Weights of a small transformer language model.
Size: 3 heads of 64 (1 for keys and values), MLP 512 SwiGLU.
Each number is 500 + 50 x the weight over its row's rms, rounded and kept within 0 to 999. Layers, rows and columns count from 0. Numbers have three digits each. The size before them is the row's rms in percent of the matrix's.

# layer 9 attention value, 64x192, rms 0.0973, rows 14-30, columns 96-191
101:511512494521477493532435493467382524548436449423548477576541533606581529502472458448482448509493600525419493470514447515503514480482555470549516547522522552489518484517551527505521370503460495445494493637541523514562441597493541445670430522443450498392542533481451561549469506528482456492
101:459537414617448406506534518490550529556434515489513590435514418585489464522526478518505472567463531481517478463435525484462468505593557452546504485495530532514527433530414489463484431510478452454507493474579458503542582643503493504518586467425446487546515514452512494588475465483571507471
108:561515495431500450534526472496434572522427414463479470443517592550514570466530539577549565462555558527476545426498512482464550549486532579412445569524651449546493591508463504601582492480503526577496460487477544494493504459610498507437560525520466489564554474445469401532497482473584481428
095:458542537507465420576460499504543500543487554546490509418567533447458498409493522545515514481451534556552579551479418508502492447532452474523523523516556466506550440438487467498535577531551523471506583409456534507497510488449534435491552510513503406477441591586591515502510536418446508546
097:353565565555512458633520470516542503547576437598460490533583509489491524397440459485541564526532567499491532544522486438544520602461559519453528529480558502463504432473469578417489564447518535535485491480444502535510490436522529499525462551456500500521513432551506500506500482532509555536
099:555517519562515439590543474479593511509438563481522526501565395469502458529497442555480592502448524449611530487537511451490528528357511437492512540466575492487494403472451533538445523485493436495543515438521477415559514368462549521470463501542507548501460427413524428555526469421479533452
111:402534495490482516590552484546574530517519492467459541477506479446527527440538473467456512533479568468565515598522535462526504491539482400485527568481465464508452476477417479417473541521494485581467569457556504486540418436408481562511485445415481482541394416530400542469553446537556530453
095:514567491538513494547387461491456465479510484507564459433543392437510469438543485468513504476446503489541541500505452551510465533419510435490462623551521572522526398477495409400553509485514479401444489513527503473491486522540589488579595503549438525471550573510605387570483571454571438587
090:518547461458473438493409492523547486427447497531560480472427454443552504592532415464439369494510539475480483455491529439489472598509478464547485486507493538509573507560487417576468382504453491438538443546620453485487547605545559506532540454491428535465535516451588531423498504525485419476
093:431573479532441534494583442477386514485398422518474548470493557502484471453506456462589516594555451531368473527469474487498471581606571573488473602479498498517511536550428555558414473503488502416599396529521510530514400555561449531567468514405523583547582479531452522455458482536482491445
104:572474379540563498469516560481533474498477502540569495538527610616457485404521463508460517535572459591427512440473458448479459513621462537493477458427490487504522533523454585594522569482553479517508479479492522495540551491531436485498438513481555464564540489496424447475460466532568590481
084:499455453502438541472461546519583420455447554510596433527451436543527511506549535483452426491527440473478464391479564595519449566430574515533510503529457524472562566502585457623489523518542476440492449566514436512536585534611588542579468496498423506555475483511440605354408471506499497499
095:410558561487460469500499502545557586526507556555370564435559676506460527374460538543576513530487467499552525500500454466497507525604539552472467455502478493464496445441509497310473543493550514556494509451570531569459497520442518497490553501562526502512494431573479510514497475504474459599
123:403554442437432558486431551554533492490430611556460556488456481433474490492528430538514414456458485531552491511504524435464519422556439402453410457518462518476564508463457429446543503553470511487454524497595505519451478432440431507399548453480524519592468457446460570423537339541467491471
100:460510444557555607475536509536426537454557487529538419432543557520532548445466478462505467503570504526539477527513467497542408547445441463492514558528505526445538444533473506473478462504537513448480519526513394514546499524535575474579461470472458535584500561539548466491510493569628497497
100:556438448436478562536612506527539508505474436446526480443469472484585527553531471574469515514522522463486487542536574532487546569403533459455558549529459391540485638511454478492500482535516433527484530539542382453467535450466496433416455494491489553456555479436467521521630532459468606343
089:428400594537522484523476461487549415507536416531535474567518368579515472486569455480493445498465492452614511485444559538581487469418501530479485530557527504392507477553608457546498531547463467424561496549564471385551418475406472548473554497464551396498479547659437572440449531472486405592
# layer 9 attention output (transposed), 192x192, rms 0.0981, rows 14-30,78-94,142-158, columns 96-191
104:430407496492486570424502509509493477497487523499508533489564532439488591491445448438524509549508482465541377421567474459527538473510500486611535456458505538509548433536502571454526497449557600577598427584559519502565501545497519536518545559490540511529452607563463479502507436579540519471
108:495409555483480457456591502500501524461502421493593592525506501585541566481502480496541461534532600543528509483517481468483518484452479523615543482500492555463516501553497607555480415473465517433529410470506580458559485533506636479524467532494504523510444556588444472487387516512493443534
095:460431506527488537521554563495578520485478469513558557555529545599492508488543480504527553528552543498574511450504405493459515467465465543530464411523471521462585513490505609523484519504484542474485492420533541538494529493487577454539467388439532530532479523578507483458510596512510567477
105:448585572493478485393555511556425414435474576557500526444542480520436593453482472493376508448462530553482474502538504538542487589451456533488511529399493483510439525456475464508429522523550486543443527459518527402413453445437497387464482427558531482513511418560547525474555522498508465505
115:460572452555498483489487429421559623447487532550587432509484460453482636467530484385461517459461528491526494446432617513592576465506480556512503458494470555473553522390487634468369434489488504574473497484560575466535552471457584465576504478561462521512500502532474524479452497488469500513
098:466559517475532490529505450497380542492476576501474458502507511513457567502517488442423481432510388525500392522508471482576481508462476503429526479501518506468523509495595512565461424553522424485547530496484568382407397446385508473520506464519553540485443447545493485446534506431465459569
138:529563530486504532512568503469552533460494516532490567482438459514477388469506477486462505438556553513437492525447451594512420441442461462502516509544513516586499472479506497507432448615452397499478557443418584400490495446471488431461418444479427499481586471513501539441528476547484519603
109:454486524539617412523459474496530447560555539553565451491551511466462558372578533498514398511416525460478514527471620461492543500521475521425494476522415447523618530456453469499497426461521586471505544521517536468423523462455574482464498474542493512524469485505494547476546503488514502448
104:606366448484474514546498440491543531592577426440466521590520512503493443540523512527526461577516504413506539477573540412487553484574443458500508519480478442544521472525541477553590512407417510557570479562469467455461524564513500480428567623488452603521452536418483507505411432438499489472
107:503441493522535490520448456454537562486528459528536472511532504508502549438508497440572504493485559467603452436429619482577583430494488505612513506529482522479509528512479607514495455454454565554520471534652542532546500513484588544602512494550530566530442522519513503556455444422481453467
109:487504454508489517441508619483498499375510488433456512540470574500534510523469493487559561502555480616589539487476439454465555498522586518629519455512560624480519490581507523446457573493500471525537486480547477558586472448525527481576474437490562479488471582492512475517459570525478470468
089:571454446529442498544497480526503508585522411469552539483473472508544477605447459568457472525557552444430544555596451477397524532492473452536462591506465524497487461521450431467599597531486493439460439499453465507524553612579458478478498552525452557506537497518518482440446498515496509490
106:465594495490525419508492453498561581461474562547584446515451464534484544446494559506458465450425621487517554505455611545532547517459528506483479481449413486514460562401442522452392480557441486493458544456532570502499559513521553467561477458623485426501547474519505597481512508531519489495
126:509513477492462529596430509547525546512524510500393410577412526516495326501545543521481482454514497503520470511503605545520421506476494363465466492529494490560450539463506542545479462546428357545534547512449522381436486487488527486505538530477449468435565400457514574417582402408488505486
106:560468464500535436493459518498641578512576452511507508591449451566453405469554553514560467489406556413557510529480561528510498456536466454468478483533502442551577519528439516499472425549428533520558618457573515566515621509524515485429478468487516470499600536449466579520553497564522565485
116:502515542444461520509615525486478473553477454471516582480523523494485427536438469529513577501580414538448501483569353572517461455392513443503529477602578488452430483532597564492487581510485448457448408461463492442557445485480424460517481526442436531468504488524461477416511418476470520534
110:572549500580539486507503484480476475515549504515517504502518518540481564574555418459413511489480410417440498527476469516497435510518456547371493606437528453501567463441480471419563520493550565528472495487470517463520491554500439543405503529533546497544486445540561446447453590507473534547
110:513530523439568529504417515472390507562483415511501498525507549565515438532517540413432545461479509553448409532536438482477476464494522482528507552459526447523425495468465536480494407571378469474503540570524556561511478486473502398530563541520479485448529376548407596458500580529580462433
112:486482484491522476537492495440415555481486661548493584571586482447475457524513524449492452541417499476538566496452435507484466477485537497485437469491517580564562431455477507402565498514413491492462462453563500550357483497510468526466520547540446583609568546493513396546529411518505542549
132:519568519506409480542522446534409476571492347451467500419517525535521508508568598508471494464491577621506471556528525524430526500451490491391512566542574535493442512540472549554535513476414465511460471548572530453488441486534525428562525472563441556538485608514489423468417482436502473515
095:485536534460572586508560447518529547481525582466468494529512422507484554508466475464502463525378487563549451421602537472580478508499525552582467505448485539485557496491477476432571442582601538566539530419462514473433527493497538385447533517484535496485604622487577496496556460554411494528
084:489426401432515509495531463542484525502583405496412371555511586503457496450507459626511589567470490492427482556475490501490506482484499453587459430541531467577493441494424500570488544556499414480520503510445456550503462615449453496494548490397504500460466488492542559402494565520455510553
108:525450519567494486439537568577537471487548497525565495505484457504533512460431408482577511567507518409458537454447485443579450544398449445477433573574477523598551469448457579584524426510478501553455515483538427443519447431561543477493472517462487504550555581505547424563535424494461543493
088:434411545522575511554569464490527499414456524430405555413511522515605585597454549501550532462472467463476522415472411428476529497548554445557407444494529388496501530399454553475552535541491490541514514545460528510481458553539497548448546467463519504417495499486516572510551564574446545507
097:516561542542521535509466599443478493464528480579629405420547564435534498526572472455413495485501519488533542513520570451499452558414492524520491511500490627552482459582514525542642493539512477463475504419546526507442515465497419510573523581628432504579568485475523370512466513530521497477
089:524561586552455432536441550486451477550510525498547481518464539455453435499455498451546517471499531499527496480432521494633440565423465562403471497569481525562584559519516490552410478502403467498479445478574573507520511547366516562529421444533431540571596437539459494617453401452525485470
104:466488482513411504548460426410417493522494440509420510557541550480463458423598571511485550543497513524459388521499441584468514463586597469447509445538539457524534495422510452501386554480448529521488441530501526502446522505473449526551478472457522490545509367623410514411481534523543467479
106:475571464604456496508550548522478383526487431588498496551532472524473506420539503491443553581531510577502427566531577566468499528495472540434493423466500500455509493531528433496449473496470474504466499521520494419486467511482534495584456449462497405575373499553435482508424392514573429473
099:509486569581467526497485540440462441521440533637521460490511449439500528464530479421520550537564592467574443529500521506564457549536499538483525464549461475385500580495553442561462479426503535400465477469578504435560531426543490496572435560496483454582530397478478506531398521486586477567
100:435474488432454512538555379512635602428482586482350466542524437486483463564557524516498474528491425567525532475527478552432515437593569454594436454471508450458509501567501490419529531507571527572555476450542548509422454511443517523432523463514531473422475512365528463481576470500400488555
125:456460488553484486562538477453524468534478648493472550462526403451472566525483481497507438534406417577606544389473546556508550519538543503429391445508471497401527484507526471446548497516551568588520511409532561455412436457561494511440468481507543463554561617551512461538492435518451512553
114:512595599536540571482486557497404464391515462492577456492447537523501541540476475430525464424532547496451444546518594488520430578372475526555583480479523515420520575469471490545488479407547426433453529501529572464566557494491526634623506535613457580516495482452540525497456482495576496514
098:533542511487481441464467503583491495481521472391548553391451517548566572557422539564522474438534479506447526484529404446487530531446480425476522567439514405572518567423494530561561504488414472515507571570463506557588392506519507427551512501471498583397437425578494573495557495507458537382
083:495460484509539564477534515364482501584466466598537471510598529462525510473566448505454528520521515498592449454517537477521497504501495522474497463485491549423432548548480501505522410486529551452480526531569485381542549451505509487445510584452483383584484465520456542523390578570512449538
090:609444508482455538520615507435583438491473530449487484580473504444443463509564466496505544455473480475441457497508480508501565496544470531443547542452531474503417491393476513497605521476481495607520556530473563576435493415528385537368502571532550504501538474368453482516515513495538559457
087:527571453490546421454458467472563521549468524550450482442545465515547480515565510602482561476416494525434536533478501515484513520472444564532466469472564451582511479436504437526460568477529484538485619564510535506449461527594545503435488391548479362532467425512501575477437462516507568499
089:527539464525563533525507478563480542436505529405555526401550517580494409505464478430520450492461493458501586465424483428487504517601546399636490402504465489428510466499539495481438572513429531435529508491515439459453519513554439534419551500523435497458479524539612414495470567515439486573
086:469477490492600423375526492576476532510559412504467457459453526527506425517399549562484461471492482377564428482518478491557461479459518499456451462437533455543549507522504357451392454474425582455433482518641466458465535554521476537502513471455493538519520477535504533493504476564538531527
096:575424475540438548448440518534399501397488491452500472584477532523471425582488525485485458582513488455594380457529428519467456471476535437454351576449494525452549533443573475482578463508472585497485376450552502476462534546433415512495500553529515461521517551463587516496535568540484401563
091:429522537468551480389449479458430520599536481479561434494542530418537543459442518502508429534469544514503481403484512474518515445579536520523471454401459516518557499535533506464457431455404474471517525516577582438537591544461534513496464522560462501481447466561503553516418496519447423414
088:544512513413533477347486513581489503502496410482508495478538545533579470565559493507472540501521495544539497467509414502537454408430589568510405544535577491488557518481409556511475442488512548431480496493592509539626572500474567567509439436535518519502620511497485532477511470501489550452
080:480532488514569468456524482546531524523457444513506495422561544479460416571508518579528537555490427515527548509473578505483462535427468527547441467486437595539527467603486507544405533475531537568453417536548448444477467517557482531445527476410415487548425419508449525460488414460489571512
092:546525492499521467557488527431547480510472529485538491526514494458503512493533523480496589503392479492424559534531542512451511570487445625528569477477582462566393467505499528513472570535594531581523562587457528544443458467540481486532545470470530457479444444456474496565440502436520482428
079:531565462465547550603434456552482516544489560478435446489486488536528462552604493569510535489512435419504517514516568527484569554529519400542458446530495492433467566422579489492444486530498495575499501502547512507502500503510431461564485488538410418495512552506607496454490491466533520553
089:491499500478486465491547472501511538497548596390517501460548470473525505500447523465475501433530515495516566451464443452541577514554486482556513424499472500453514560446504517497511487537469419474573540527521496539428515572590494466514516524501457540494465455564611439532433530551453444495
088:497582467484483523584433471516487442488495489542452486532454418406500512496551471502441548479423572537386548560544612480519536510489449619503478568631514481531402460493476533513490579538550467495505569464488459560505470420530498491480487413484544467483531511400472512529522481436491509372
081:531427485539434536514568558527430503461441468466467493536509517540525477541513534528412556567581520438549472537470439462520382472420590431464417568360454533479528548457548451534522423505514516510489394492500449431531448533537490498442454604501483455498558535479532498483556500575528464549
091:549500495463568524486508509504541433553480448541502521471560508468550538524493534526459607496430487513430503495427448531472427442436547612511653478455560478476470477518469525512427588451525486521509517597451562532535410534567525606529504453468513482475449455483416519454442492470494528466
074:614553470511430490462580423485533522525418517382584536536563477513544570503622577543475545540504511540434569516534508572477488560364530462452502522529460531516437501509479526506440476572526528478499478483518514507476416530492472522497516521514434488482525392388436450557522530454464556503
079:510500524497460514490477480392448462506487524485520512485525527443453508460512456384513463527491612552579559499453473457491501505567530520551519475575524533486534473499475559464608421487448491481551603515510562504570516475474574492541422515541559488519514592556474480497450522507415413463
073:469468479469486495540491504520486483410570491496409486591471571426477425531493504634564499515543574543435448474582558503479459523452504583492409582505488547609450521401403520540516489418498487550504446405466508573516554517508513579433463480520586527518530493390427574492562454486475481425